Weights of a small GPT-style language model, trained from scratch on English Wikipedia.
Size: 14 layers, width 384, 6 heads of 64, MLP 1024 SwiGLU, vocabulary 15103, 36.4M parameters.
Training: a variant of SOAP for these matrices, 574M tokens, 4377 steps.
Each number is 128 + 24 x the weight over its row's rms, rounded and kept within 0 to 255. Layers, rows and columns count from 0. Numbers have three digits each. The size before them is the row's rms in percent of the matrix's.

# gate: layer 6 MLP gate, 1024x384, rms 0.287, rows 678-744, columns 128-191
# up: layer 6 MLP up, 1024x384, rms 0.293, rows 678-744, columns 128-191
# down: layer 6 MLP down (transposed), 1024x384, rms 0.268, rows 678-743, columns 128-191
gate678 100:135161159124121130117144098140091138123121092132136101097184128146160130127125158115165139167105120133117141098131116165146117116154121098101178140097155142114132196118105143093104090131151148
up678 099:120122126098188110124129149155127161111154110134111108064138121125156140106110181141096131093141121132134143146127112102151112120116177172134112166085109100116100146085118120109157141151169177
down678 098:148180090084139106181107110119142100123100134123100125126158086131165118163130136133118116143140138170106176125085102113115128166143165105115149098097080118112132110091128152105115177135124174
gate679 102:123142159087140161104153147116138137127087131158146114155106160170151126134141103090129103130105137141130162136130143153197110148117103134110142127110107154123146132131124138148104137131116143
up679 101:134141159112126102178087147094147094101146072125142153131095107152087107093150114096088112139107114130146126098155083126154128128179139120114130148170107105130119084136113164125137099135144144
down679 102:132124146126121103119137090149113122104149133122135101104187151125120128186091164175142119143140121085136123128113167136065160135151090142108128154157159120170166104100125148150125129127137071
gate680 102:151178124186140126144146134141129068125110135116140132140113122116164121161147106158189149109158175145098104116154113086113119091113160134136095109143105103133096150171131124082084131120107118
up680 101:163118141111141076141093168133113101119087167161131093115140090115125139143132126108105126177087139165152104131107134202168097103139147104143140122147083163107088149122122124138105110157134117
down680 099:099155129114116137084148071118085106137123127157130106137113114102128121128099138131128149156136136091127090142092090187131147166202103120103157140149144100116149108129103157137118145181081113
gate681 101:126133112128104164103091143125130067103157117118181168125148136160122113147135143130155092183115119120118118101143127117141097175118126129142133146116095109094107107138091178135110121127145130
up681 099:107107151101120107097112159167135147125146156146085137125101176046128124087097115148156121115111110121150131123137114105146121147169134138130158091161106118126164074117128124103109090116119117
down681 101:135138130154150154088147093116106186100138136133138128132142098110163141159123169145123104084123127125134148161129123094112143108121073163135151147176109110109171126129124104098114195122127132
gate682 104:101129111137073104123129159121154117127102090111128103121125133113123115128131117115138145073099157132188145155120101132093132121149122094078127169124134128148094080110149128082167154090098111
up682 103:115164124147118163137146130141113116161145115097140137138103128102113109149131132102125120129135133130101113130108155156126131139138154146132178119052117124140158118118122130144119124114158130
down682 105:119125127136122119120111144133094108096122159156153113136116147153126078152101142112119146092141108116124152107086123107129102099153136101134165101100184140124084167124131163146126079137138132
gate683 097:140128105137136138134108095104165138118126124051170127101126162094133165140114152146136178155120114134113096106116113149113106111144163129100098097170155092114149103115112150125120144117145085
up683 097:137129106170105090146091122125192136135116163097090137128112094108181109128132151126151129142161109113139144157073109132163132119136136156130139144112145172125138123143121142147123115135144123
down683 102:147152113137143168117125137137174154123138105058142166097155146091109160136125123113153083141127093161136067111088080106132117142129130129131127137134113088134121157127132127118080155115108138
gate684 103:119114122141089139127124178113141097135150110135113103121110108133123116180186130127158152101107153169132119145137137121091140113135160164134193089119129122099118135153147138112137121119124141
up684 106:059098177146130152103151127123113125080086118117135141096101147157080126127157106147131101139172134109068090151114161130102146103145145115160135120156147143104119119130088134101137083145138104
down684 104:112178113167143144135078116114137124109168130107119143142166092128140096163157155091119110152121107158153098122137123160105088128124093132156127141130150133134113110121116107104157133124100185
gate685 102:115141102106127169165155150123134109104101129103152130149152154131112147156098074157135133177146103127122117136144132114153118095137102121117137173122091162127162123116120069124183152124158149
up685 100:094120124137119131144125131163112129127115143152134141081125111123100134140116134062149091151132147119115104112117128151119106134097127138137123127160106092109168099160105089146093094138091070
down685 099:149149144104154153134131139162178134075106105108100126126108099154108095158153111180165117097140111111087132149143104123133111146115139169130138151141086122098099105130054130138168154097131136
gate686 097:132120152117163125089122172134084175106112162110091175161127144175126144116153166108122146144156128123121160139118149122088076147138119081117177119155087120124135124117137133063138134120096149
up686 100:149095143092125136130130135172160137132158127143150083118143108106148141124159187167137138162141130157126150147192121112123075124136157086129082113151146128118155125115115110141115115124133124
down686 101:167110129141119107105096172107143129149142110134148163116124088105105138143123120146137145150173137109148146158152152115169108125109137107131184115149095131145138129134117115120120130050149154
gate687 099:107109141124124093131116061121147131138137113095100143115158117128076099142095102121145147123145133135120151119146171105132134145142113115153175107153078136129137119149189110113145140172126100
up687 105:129115173156095091117075097114100114145093126131130156182103077152156119115133172136131087160115123126119109129100123164114134152163126159099159088115144143135141178142071105115109106076107162
down687 102:148156155115175125161121134098168112124106140145129095131135147175146121170114123096156141102089162111169129107110140128149132148094147120112126106137130141152127141132117159135119136122128113
gate688 101:160166172147108177145164141123123151118127096123120096098156085097159113132090126158133149157138105140117130126097134110122124134188149129156101136110153119092135133098095102125112139098135095
up688 098:140126129197070106098111111101100138094114159122137160154161160142143154146161134121117100085154140149114127126132151106157106165178126131135139140093083119150108195160123121124129129115126149
down688 098:157074128117161118146122145121178111145116131134127111102128143131103198153171107109115125134139112149157121138161124095120112110149147133097129131110152109139110129130109118140126094129128116
gate689 099:147129144157131135133138160115125166115114130115111119096125139081132162094155130094124117159123127095142139107145121127146146114144097107105148107132107133149143131128138080115162142148143100
up689 099:173113141149136121075158154151139098110143138123090137140179136108113118125151126088148116128160162135106132125154098095143126126197167119207122160133120166135142116123168081117091064138112140
down689 099:124107131084137086135143139109094192131160109148128122118151145175112167134208108150114089158137105100174139156165085142115156101105129167122140143131099136103129094123121145151148160085143118
gate690 097:157108139115100130156110155099096139107153127113135080123092101131127135163130140137112128093108145124190113137150125142073111135142127099104125127127122108122092103139147150188110134141144124
up690 100:156133119131110131145128173178142128165101123129115115173181093125154158116095141147137115128111053118103133121134113138110130120115165180180106109126125198152150131124169108119114159159150143
down690 099:138120117166171108127113127098139099152114157125127125101138112160136105125141123119145154160137151132107169142135179126135141089097115175155127133120136155145163149148106123108144140110129152
gate691 092:144134109104100148084118134132147134130133145125158108116105120126157151048083104098078143157130155136134120132109163123117123136127120131130117133103131115142134105176128129094149175118115156
up691 093:181121147131141122097114072126076081126114096155114134151114110122148118178153119078128147152146130131111140140139130140107118118115135121141128112143087105132138161127144139135111110142109139
down691 096:128187122086097085131131137103090101103103101147108120149145123132122104102115097130098141143168118138132143100109126151117122122105133124101105158129135108152118111128099105119112086111128104
gate692 100:120180153142085131129149133148082177168114148095089111117133138142170145124137162151150097133111126166089118131132161148118123117120104148140110123155123159121145121118130097113127166134108118
up692 099:098124135131167097102121099191123134126152148152098144120152102098116129101116152145129174165121135110121125104134147138158092130139136140087120142141141117124119101121155111110138181094123162
down692 101:102105104091142111095097165112146114132150113125118116134163151127122103120137108094117132128099139130121095130100116129123113113147191133111115084069090153130140143170127186152127110132148115
gate693 100:096132118097149129139149159142138111098173146167153111167164102120093165128130104105111163166097161107150118090152118152112124140146167122139089141107136112116154174164082120118120158163146107
up693 101:116177139164094112113146088155117127151115134096129185150136109160142132118145137121139134138112113119096122190121136173128145125143121068142157153133102155113092148101167134108114122099138140
down693 098:159094113156137106107109163141139136126106142122132119114122141090192111134132146078100140141096127092141127109108076128113099131108127114104116144113150102150110156074102132151142133124113132
gate694 101:088101118070133114164101131113129107108137178127163111154127102183148161113148176138139128079104119113133098170106129099118163119122124086165138132116106096147121147141164100079122132136149133
up694 102:113107169105167134108126127146170106114133119129114083173134109098118140147163130190095154094122132064086159142127129143129135100160159133158138155165094109114161118152115123100102114114108126
down694 101:089085120125127113121111124091130138114121151137167133111134116080129149126123131095121106171095142174121113127125114107062140158123126077158139161089152165108137154104085120123106102107115121
gate695 103:123113148129150129130122117119107140140116154085085138101118143126143151134132153127130119135080127134134106121161159143105124155161113092144146154115155122168141127106144149134118125137142121
up695 103:130138124117114148102098135125133127103146095138144168096146109112131145105135098143134144142195122134104099115125126106091118158130158157136082097081091157136129113088129118144064168157142139
down695 105:101145123153098152145181146150074101087106161127142105150131097107135131118153153101104127114112138176137123120142157133180108137134112154122136073111147084103142124176134097072157123163114114
gate696 090:156089120058055114151132110139067137118157139126102129146139123130126112100107131142155107088134142117099141142095115132108121123054122111138129106107120142174137126131154124125123132150091102
up696 094:156096139075088136110115108104113116127113142107093145119137123134137100092159131134164112138131127148110122113156112112114105091157171194156128116091158090155108089156130106185137132150109101
down696 088:093137148073158121117137118127120117157105151109098100110123113132140126113147140144158120124140098139085164135103126104158150142093152120139129138119146093134121121128157104159152108130144103
gate697 102:109129142144217145147141147089162124177123149072089118105113076139129152138099169103131112165135137164114113081157141150118130195140115146129114135107129103098144116098115126126109110079140117
up697 098:153121141141121109114134094141121131134130131129172117183177132137116110153146135166132124115096129148126137145156112122146103155123146104149170144115142128101116137063160136173099169116153163
down697 101:147132148101087113120130053151090128169089099109110151153150149131147123165115161120131132128125133162109145125150101142107086145133160164133140135092121132174138112125137165142149105147137116
gate698 100:125147089142103121095156113137146140175131101136159109113120182171111097136086140102163125108128123150121170109170111087171142132155082145115154111119084146114141121140151108098156122088097101
up698 100:158106132191129103092142138131155140160139136115107125161090088110138154162098131167123127136141109101108122125125109140145147133113105133125117140065164103171148134137117141097103131117093125
down698 099:128132116112111181140109098115124128126117097103141114132150147140114164131163143146116104141101127145128154090112128159141070128111154123166089122119124144116166118176075073139105188142122146
gate699 099:164159083083112137139099128114103106176119106110110125107123134118120153108121149116067139136108145159130143121109144119114115118166125117099122125141176132105175145123135112129130092109155156
up699 096:098072151140142152154144113177132097091120137089188117149123150159141088123123125129131138090127122103112122126098167159145150136118124152179119139136099150135122126099146147152127151097112099
down699 094:121139138146115103115130118130119125100118179142118154108144146139172125146100136146164115161104139154135094171115142122146133136156144113162154124143098136140170116149079131154150129111093112
gate700 090:111172118121138135125143158109111168117182154134138157111154148125107124137099181143133082133089116079081107146126128156121172119144133175103097127155102123155132141125116124134137145117114129
up700 099:142080119124121114158139158149140137122167072071143141144154093139150126096105180126099111132122154146113123117122117111140135100085097157129095173102104143151195136134121099099156111121156096
down700 094:166153117106111112124181098152115105120112093114142142104128091152122139104162126124128119144125108127123132128130163148104136104113135114081122158089130122123126119073147087139127095110107084
gate701 100:145120129122126153147081135109169170133144157123092127183143160133162095112156146118111135109136131142141117133113171145109143102135116136138155146114122095096118133158157097132131079135133087
up701 102:131104106088099194178092152134175148160145162114101145123074137196144148101148137134133086161114129108138107121061100150141125123117154124167110110135146108126163126157118136156055123197119131
down701 105:151137099124135122130086135185145133133115132142107151122141126121092116094151107139144171147145128109133122118161116146130176090105144122126130107085122143129120110135126142150121182082125156
gate702 100:120119133140142167116113150107161138143153115105134149075157113118127144122133128159138120086161143131133138154192116095107153139147106084103135136154156143138140129086120134154084107130108116
up702 098:152126168127098127125094113112164152109117078145120124114146113143149106191090134188171142114157116138121123136148173084124097121129138077132151106143140126093116122106112149125115103125160132
down702 097:163168169134106138108115158129081132113146102120141147145066086097114128141127157153151096125114136157120100172143181171140109154132138064139146139115138143117142109109127148157104121120149125
gate703 098:096096125106139119154130129171082117130144169146131123105123152133122080098141114111112120112112122137156133113117131093115128149118125137086087118148118116167115106122156114144119153119171128
up703 095:164117142160178101120137148101077140112178179167114141128129167134110157116139160134127104126110135092107139111074089106129151152150145109136090137146121133111093123116189118114155147127140100
down703 092:110146136133142110113125147162070177104113097098100132116132119100127131142148101137108101136124139096135109103145119106119152126146103083117110113095112145128117115131112158066115117120157135
gate704 100:123087158157131172090107150139123076119128126133129139131110148104172132117085151136135114123088132106114137151125123094151154139124153156128098099127134131142136146139121130137127116107087126
up704 099:115132127159135119093132121160149122140119128103118123137133146195157150151157176134148126152136111092109105144145099124101119076140180112129122130115154111150136118116099160135126174092096099
down704 099:150137131117118098134136099127133125119152096108100114135151140142123130158112109131114119158128164135120115179120118135103103159104160117144151125104138110059096065178099120106121113131093122
gate705 099:106106154139138122081119122125154093121105143169103139088152128101102105114165108134146140119121105151137095103120087126163146133157136106142134134107123124128096130069161140120123123120139103
up705 099:145126133146149116171103128172148145106123139164099157119152098121111131062124153132154128097088124131094092140139105130181149167188079120079120154081166114131086154098140159099100148124134152
down705 098:082167125131157143107093169093146101081162126125135102117141021099111132119120084134121124109116113118149152105161132164119143133156138122171107156134088172110170122107136135093112143117098145
gate706 098:109130107112157155125097143152145128087123117117121139141099183133131143120099124115129175176168111142098137137138101150104153109107118109162154140125139119117113075177147123114136136133143113
up706 099:065143137141116151116169168165154114130159138105111123138163128142107164131106166135134112146110139112138124144084085138133139100108126116188136124118119143124106171107105135107135167153166143
down706 101:101144144147165140128141119145109123120164117139169107119166107120169125162097137111115107117106118093120134123113114149108164157159121103111130107150089110100171134146087145154154140127156181
gate707 086:113158126103176120137130111121141149140141121124111095087136142111153094114104124182146112111119126106088147156114118108151132101143109129114141126124141101149146132100183132113162111169110124
up707 096:112114131103117117111142107146130124101155180121115139172139106117138145092133120110153135061164108150097103158103055142103110130087161110149139168125153167135138096130152114103121139140105141
down707 094:100134151094099140098205159152152088118118086141129123124140135131135099119133133113139114145156087140126130150138120135122094121116142134139109156121138152130127115102160136131116087107116108
gate708 096:177114133088141123174101133125115105121138152107148143102113176147113132123135157115108130094160143119135107126097104132092104142130097118134113132117121117092090103097138126161132125187128091
up708 098:114117133086143132115141059121122149110131139145132084110128118121138112145144138099092125156109126130086134116113145132095145137093148142083111133136125126132124137115127170127130153122148109
down708 093:160099120136124136137092081148125119124194147131176113102136140117127145138125165110096113130094124115142117128117167137127137114110083140118120078139133088110162164142089106141098147136147089
gate709 101:128088131111137196140090172143154129126144126153135105156092154149134103113116134185139094123072166128132096155095114088163136134121134160118144168106140082108110091121145109083150110110148145
up709 097:126131107139163130117100116164110158163143150093154092125146189128151139146143107135157133137107132104094170101122117099122102119151138113121087123144169139146120118139092143166117139121157153
down709 097:093115069095161155138138114093174149117117184159128124138116136193120135141143145115145163101154145137111091133175147158149174141145118143146090093148106089130085116102116141152145093113141115
gate710 108:143141116131105106115100135134072114109122119105089099119130157135152121089157103115121128117139146159122136153178089130106106141137101121077124120194095127107130098111109145134126117144081140
up710 111:130144121116128131160140136141114111120148102109122149164137117104106135155158120108098126133126144130157124117140122171120106152124121137142087118154112112115176151142112078087112157097137136
down710 109:180101116106103141108094156189131143148141139108100127147146121125126138142146095148098079109155115091196096121076137100154146124142115136126118122160118148088123160155139133151124138134128139
gate711 100:129107133140127174125151142141133133112100110161108141111144131158117116083115158095162151111120124138133112126146130128097139179111132113105160134153103091154121108145096130114096158161122135
up711 099:103159128152107139096138101152149108115115119132161131089101105137102129164160177119147088081129121175135132107151115093185123104133146159124155134130104101122121154143160077114129120154085155
down711 098:101161157112132148086103131131112123126154132126136133154132120100177136073128119087119155159178120129152111104117098112162070091113126131115092109110107121125104129116122092144099124143117139
gate712 100:152165091176157117166102145110161168156152111106165153094128117098147181106115142142127114132153123135141108105111108108127112121111105105122085161140139142124140121118119096109120125152143129
up712 098:142168106144148116116146134125112116100116143126131081144143103133118135176110159109095100175123109129108065149099096176132157155145149160110151097090114113178145133126145092123102136122127113
down712 099:113121069142114116109136143088142169150135115148137088110148122104131133064101151071107159119170163104119141109110113126144116107159162127159095173182111115111095112113130093127108153123082110
gate713 095:111140076083099151136094093139151127107110158125086132116150091118145115119151126132147146107091093127139172096169120112143144130122118117146096151149108111146089141125101138128106128122142132
up713 099:137152143149115112129090142102117138119136126118114127179134137124120133121146119111115128140130128098131106149103150114105159160166153097171125111096114111118109157087110101150112133114091114
down713 097:104131141132130113109086134121066143131152138111092169109121125106144169123143119116150108116154110097117118102118171109116119131103160142087148145136107097160135103086159126169135165154087116
gate714 098:126077104135114097126117152151119106140096147131124089109117117134105095084110146155086161142100128173134110103125068095132139114149106127174084118120130139172157126097157154108110135125108144
up714 100:117138187144147172134145094099120170122109102125163107107120124108112098158130126100127124165120114117079138117100130115147121059130131130112125133091119148144088145109103115128117093128133103
down714 100:129150157150124109122137150116126117135132122140143132136094148107194132124133149114147137109134145114169075110121140153131119111156146093104138139156127138145136103168145127128131098128143109
gate715 092:102103103133095098149151139100111135120079119113139132151139170105131119146117156124151120127131146171102134131135139126156149150115163073130130133133117126117113147118130141103112098091123103
up715 092:129119119123135088139131118108165135119139102169108136141149073121101134137126150148111127119127120142095131174129143095126115115129101120116149146142102165146091121156133124135135105118131173
down715 088:104122160125105121131158117134154100167136111124122115143116132128153099106151134109129098153171135113149133086124090135105159118124114098119172173139151184100105092078146146127124176155119126
gate716 106:137139107150160169107089133134078161136137142139159127145124156149137153161144137142131144172177132104128115136134130117124151140129112158126168102135142107099164174141099151121118146116105092
up716 100:151175117154102140118136155119133152160121147090123148128164094123129122115125152127169153089166152164142095097139092169157160105076183098093110124155165147134085126110111121158139124109169156
down716 101:126152085063094141161122117127132144123101140107125177095144105109121133131115169121139118131097116134081132153153120154075132138092141088134152066096108093185135139081150144139111112126117145
gate717 079:056110097092127132141159087178133146117128133105131109152162116102113116082167158169142118119089147147120127145110157127161101081119140125097112164109151130180139155143126125097082151137118097
up717 089:117120130102104105121126135137133135136119121104131139127136116142098151142162117142177156120128165119117108142143153121154101065111133154110080152116119101142135125142128114156118099125142090
down717 090:119177144134090126121187159142110170109085109136101129107184098144123100132157129125125070151112122133133090119169140126174110139152124124085127128112111132121122118176191122124091116122113134
gate718 099:134152097148155140134121157141131161123139173144124122131107148091174100115149143115117220141145108165131135111112145154122108156153107140087099123130086084170156095146121117141132158131136109
up718 098:140096156097120148117128112115134100123121209115152145137142102139154132111160170131126126098116147130128109154153105123134154137122125129141109147129119142177095108158166087102123098099137123
down718 101:106145165118151177124136164108155145121130146155173121167129116065118124127117142123143124139089110131130075149133125122156170121125140145107162105144138134105138086158147117158137105073136159
gate719 094:134131128106130114132106087113114118132134112127111135134124139172140158156125144162150114142129119149169167132113188095094122161137143139154078127126119107169097140172127130122133091121146095
up719 098:142112101079140105115133110119098098075089145132151142120113176159135130109113168108084142109108089139162130131143108104140146158108130160142169119159163142107123126104176096146130126131127133
down719 096:101144111113116149113129122125138130167127154098097147154097083130138142107151088096138137088097121114132086136113107133141139167109106105107128107052101124119104111132132122124138152116132107
gate720 099:172142149124144170157157149146116117126114137107153103136111121106140169133123176127119112133173144146144175104111121092128154133124113146162155144104139120128146112128097159163129131120113112
up720 097:123147088143112122117142113137153115113135127111166119136108099142122106155119098092114077166093071152139108084130108127144122150142160116160092115125116134117067174167115103119117161137124097
down720 096:130126119121164143150096143134121125117154104141136144166152128103103085126148153124143128135116118112107154146134098121197171125133159116107124147167132158077142117171103119123132159121115143
gate721 096:163144086124128135148116170099109115157092155132125107133139138079086164115118137108110127120105127154158098121091124096144096127070142131141108109137132134122144132145168112193160152135104087
up721 096:105114098140170125119139133091120143162110133085090121146110130118100154108106164076171101129126117140142102135149124165166123151134119153125127117138154113114108160146154131104142103125124137
down721 097:098141130109093175153094173130105095161120086111143139137157146123124146131132090155118171129132118118123170102094142123091142155133101129165143176159123160133142131141122179100089109106169128
gate722 101:092100130149144130113105110134125099145132114144111129117126107110100120098078097178141130135176115095096130109125090120095138116118101166107176146108064140147160127138151133128147161180146089
up722 099:131148156112105091101115139132094131118165121120137101117155113108115126164130131122131075117138110132189113110130149084113124121126125147125142140105117111138120113088139168108150061120126154
down722 100:111116131097112130139144148138125084155107128105104114101141143160111113117160195109099119108114130151154086141170145122099151132123140139144146098110164109114091115126175136134141092135095084
gate723 105:122144143155115135162114140078146132126149160102086167151148117134141100126155110103131174120130155117138133168155137128136146131102137115143144114118107124098095141084099125157165118148132140
up723 095:107103124112148095118097118085065107120140088138138119118132167148136105116134095097102097111140074113161123137117096108106127122133099144154147166158133146185137114111145143090130115116131111
down723 099:103110146109137103083145110162131100145115119138107092113105099108146130111107151182099111142097154149150113088122127129116128127142123150139131184122150108162166111127150134105137141120139151
gate724 105:134124128100121136166146121085116166185106120129158123162134117136141129140172110122112150107117109123132096094155103165124174110103141112152150082144132111078145138163132130121152156134150125
up724 100:137147135083119145135101085124120145110120095108162138076117145167140099085098089107136145135160098147123119130109107122107150131094150106117118120109081154103136169082162127170100110144077140
down724 102:138126143112139138142169143105142162164071116115089114152099146181102094116153115120122142096102117150133144098133154115129134138102142136156151113146165085122134154132095108076164184103172131
gate725 101:118136172091159105101111133154147142175155109134154125158120125122135166135136117136078093127118150129137106108128165161100112133148148121128118078136143148125136139140106171153110137143094116
up725 100:121143104164100140134112157117161128159133115106144119148121128109100097086115150150138116136138130103102125122112143168142126136182102116121161127068167108128162096147104137122098111129142122
down725 102:149161157144129122119123120139067140149115111146114117169109148110104074127124094149143142138102098140104144139122160140105136102149121128121130107141153098135161136119132170159121108133149094
gate726 095:098120103140090086156096096137159133127142079144145128160132145093092145103127129068108117129154144139124142154121154113110069164107102112137143131133145139153097105145106128113098169115146145
up726 097:132132109156136151116139130143152123110104131135116149107094116088128122092127139154159107111121178105086146114131152100157145170137136131110093138093134092122075125130135120140135120156146160
down726 097:126079115149140125149103075136111143125127179135091123158131096163098168074134177070088141140139082151105140178122112113144116175113186100165113128158142144102109124122134173097095164092137163
gate727 100:135135096094139152113130138127121157095159129104147135111134145145146136145143119137131135117055145161145149065113134129133109136084096104161109154141123171206130110133143096152114140155116117
up727 111:153131165142131113118141081127133113125112160113173139142150105124108155123132120151119111114189092113135165139134095122134117147143148158138128155142129104087148112152110128154111096104144109
down727 095:157108159115166120139147125097145143106122163106150152149166168141169094128147108178143159138141101173148141107097107105106108170146151114115143144130136060076137150104125161128127168119155121
gate728 101:113124151154158137114159105127140074128143137143136156118125105112140137147099124137163144157103093114095138125106115126140111151182086146116139170158129114154133127131108145145124149122153087
up728 099:123137126133125136150162130144125084125155107106171142102123116061086087164132113109142154112141117148132106123121093114119120097133143140117101180142107115089119099140111169154153136118165108
down728 097:093138108115107120154154098148113109144118113120140170119088169156110114131135147155163141132105166113067115154140116145139103168083146123107102145148117091149158112147104119089147132123181118
gate729 101:124070113147138142154131104156120098101121134121118113135133101153073108111131130099151161101121125115126137148119177135100135095113125139127131132142135108138173130152114097124152167129132131
up729 097:118107114102099095137104117102117130131175131141120144129173117148146121130113140110107170132122138136101106146082168105161128119128172110089116113159043144184119112139093098155118138123118181
down729 102:104107167108117126070128103162113123138127128150114171140135128139107079120165079126080140138129126134078128110128134121132115099092149141180158143172108150147128187154132129129118109143144115
gate730 100:134164158135119197134119169158111141149129129106125132138128120107120119152163127143133108124149118089144126119124101076144105134132116126145141117121139116140103169115150138150109138170129127
up730 103:144126134122136160136140124084085145129096125116131109109097129115128074143103139098139088113118135103119200119108139151143126129105131138129152057101157112119123136137098125116080116120107142
down730 097:104112192106120131118124152126123114101108111109126163115159140111127113160142119101159109142086153120113137127138088117115152090097148139130192107102134188113137135138150140142093142139144130
gate731 104:101143116140128104104155154145106129176138152107127089132145128108147106130124118131174138155131108118147120106131111157137121179093146137120125151113135151102109122144121158114113110132118152
up731 100:143121127102110120154160127105099089181171191095190183157123133138128109111093138098145144158142119151165126074096129133146143101122088112159103129153122175142168110127125105126138146139121106
down731 101:119141113142091149114127149136177093110102099141134147156131175109112126062128123148160128141127133117164148120131156140137135145123105112135152157128138139139106131133138104134118112115125102
gate732 115:080103130139136131113092097141118137124153114143118130127127136125125127151085117118139133156114118139164145098098128152129110108140062120145093110108172133123139125131090089109101119131134124
up732 115:144181136109132129158143167097136134135111106150106106155106123132101138149126149148172088143143145142134166181126139135114144117123140108102105158121086151125134128147150114138119100133162164
down732 106:129135136129104121147157151130116099106124185113123096095148125084177133115131143111129118140104155121092109141152150110109135138119138145157134141075161147160123115102157117144139146155139188
gate733 103:106103110162156148098101141110161096168155139137109130154110127169115093158122099136155100124129110143124128139145101116105062177068103078146115075107136147147123172150121181089082094110148124
up733 099:100148129157126153146150110141121133117095132114156088094113152094120111131089086130113104107113093148114143140172152124152123136097102129113132137176098091119100132098102108123130162096127154
down733 102:167128097110169140124135137168101108131103122103106133141138114103129106159075104146150122143100113140125101102135109124137094141140091114090161118162121153121136104091126068135075124135104179
gate734 096:188119133118148153142138141089147134095111137142076133087146165120167128111099100170151088147082157139067136116175164133105146109125129102116132160145158147129149116124120169128111133107091133
up734 103:161119134107152111125143126121130112114166129132142119134107116147147108098160119137102117150153127119094149117096132124088116156106085117100091123096088117122110130107142134117134138117114115
down734 100:130171129163111137133148095151117137121128144141132119135134104113157133139150149121127113150094094149130148121139112111142149088138169135120139131162105129132129137152136131132153095156133108
gate735 102:156146154125091117109105094150107115123139146103100121080109125129107072090161086147135176104150119132127134068129134125113065137168108131137126123133111108110102117133129162116107122150132113
up735 093:137167135121126173114110134170149127131190130112145116130133085160109114090150149090123127160141171078134127137157110122146116166118135133160158112137169154143144113151157118165145102132151146
down735 102:124147151123118090067139140144119118155112180114110163112105131159111069149150148079179127159127109170119110141157141126108159116155144140123116122108141150120112147141150130129123083122156151
gate736 102:139082077133139136128120147155152141158131120129101126170118141141118127137154114139140144148115130138131126113146116193181108093126144134164133151127107100123113110131129114121102134137126112
up736 101:107124142118105102157144125104087167130119113147115141089154119091139118145123154165133112132090148155121149120127142121128125119143050131140159146089103157157142148113098083143155155135145131
down736 103:110137140158166080118107110163111161085109140160140158132112095109118140191132098126135100132108160160124173085115155144134076114138130155116127105146128147125156136154111125111132165138116093
gate737 098:101129145126147124134148129160108161112105140083141128129089145178129085096137121125119144132130165141158126109114126116150114078119159107114151141142100101103089156105166142146188170109121105
up737 098:100079127139143137111174108127127123117113121135140131164111107145130106144167126097085140117146137133151138112109121103139140162139158148139161096084117059105100112107131130134163103119130095
down737 097:146149109116180132154119086148140191101085132121111173145090120147139135152170178149140124136125132152114146104126109112155091101109175119101165090135085160077078151126151126115108052128098178
gate738 097:102144152130097095164156143137126116131103131152133127119174156119090139142137187140156149094138174139159161124107169084079103088113116104121060118101100128113170122106086143138142184104138114
up738 101:144110139112155136152151159123139131183102109121141122100164121096106138119142130119128173118116172121128138083124098131100176150108097113141152175116149141115134100080121147104119125108094152
down738 100:109174088123147115123085126121132110142126131188131132151125118170145109140074134134124176143127136163132105102138118122147153117149101085113095095146140149131131120171120111154110107172121092
gate739 102:125169070142145122119154128144125116107140074139114120129128092132154109105130121107150149119100111117128127094120099141132150088137131112104117086154114130142125153116125117109126102138118134
up739 101:153162102111145125123156132135158142124100120124134111148088092157141162116096106098107107131100142126106140111141133134126091091153136148168143120124126111163123161134143138131154125122150123
down739 100:120150116124098161105159140123159149076109113135133116124086125106134168101129120122131150118083128122167138113143138120158100105124124138130137121099110147161116109127107140083126132120149121
gate740 103:185162096126113133123061147095132101146153125123141156090179172108159157121174129102128162114077146162104124107105153166103138120132158159106144137146103138143156108151118138155143106150116169
up740 103:116122137110155047131136108121102158162122141124154116132112094111096108131094092136124098123131092104139101102145138129141122106141106135122149102124103122147149141146132123112116152125105120
down740 105:142108145126141107142123149144171132147137119158130119125146107125090100120147156150123134174174122117151158115129094093134124096117129130142122151125134175105091150146118148165166113123119134
gate741 101:158123138145106133113147148129156109121134145136161128138119137137156126107079079135137130113155150149105143130176113130138115135176119087137152083116153097113091125086155104114148180145098117
up741 099:122091112166092108109077162125108076077131118165108115097099142086103084117108150083125148108166111164131100156118122115177139128123077100160157110146131105114120091097155143087126148103087113
down741 103:152118161116123119109148124112087139126107131119095101135127128094154127091092164152103123159155149113180103155114138115111104103072132104145115132155110136081163132106127094138135132100163120
gate742 094:123119095160173136198158141112151143140131131138121101142104125141114119137169109144121138114087131135139146141148103178159119078135121144137155156133126101127123128133147139123139124109106118
up742 095:157164116125108163122132087138153149110118115126126110125125123182117157083177115136123118100081165154135162155191133131113127143129082108165129103124098120064095127154093124132133118112088174
down742 094:123117100111104141121144164105118115159093127140117105132110106136118136109145154159110123086102094119116123096131115147121135128131121132146107157155139157156115132135104142122084143076133087
gate743 101:125105164100146140101137087098131097139127092146127100131173133150133083110124094135132116142136129197136103151135174143126140117136147129103119126118124115105146177136161181122135169140136145
up743 103:091087142145098105133122105111135107184115141150130055128138167135112156136140159104090114144133093129136121114180132095152124149148150117103162086112106144158099156153150131109142174114149124
down743 103:106163140123105145083122147097148127180124150135112124084173136141134105120141137169129181125161117117081153134117127143126145119145144091134133119120096057102152140103110112156140114126123098
gate744 100:136081135133108144125130159098121138139151130186123143074125165109114113124109088159152150139110111159114105147110152150135074115110148150142059140161141142131127118083081153133139137135122103
up744 097:119170107092149152087127139165101125099135086078089146172126134106135092128093097133140124219106112141170121134125119144126118138155064127148177146118131108157132089144148115148121109101112175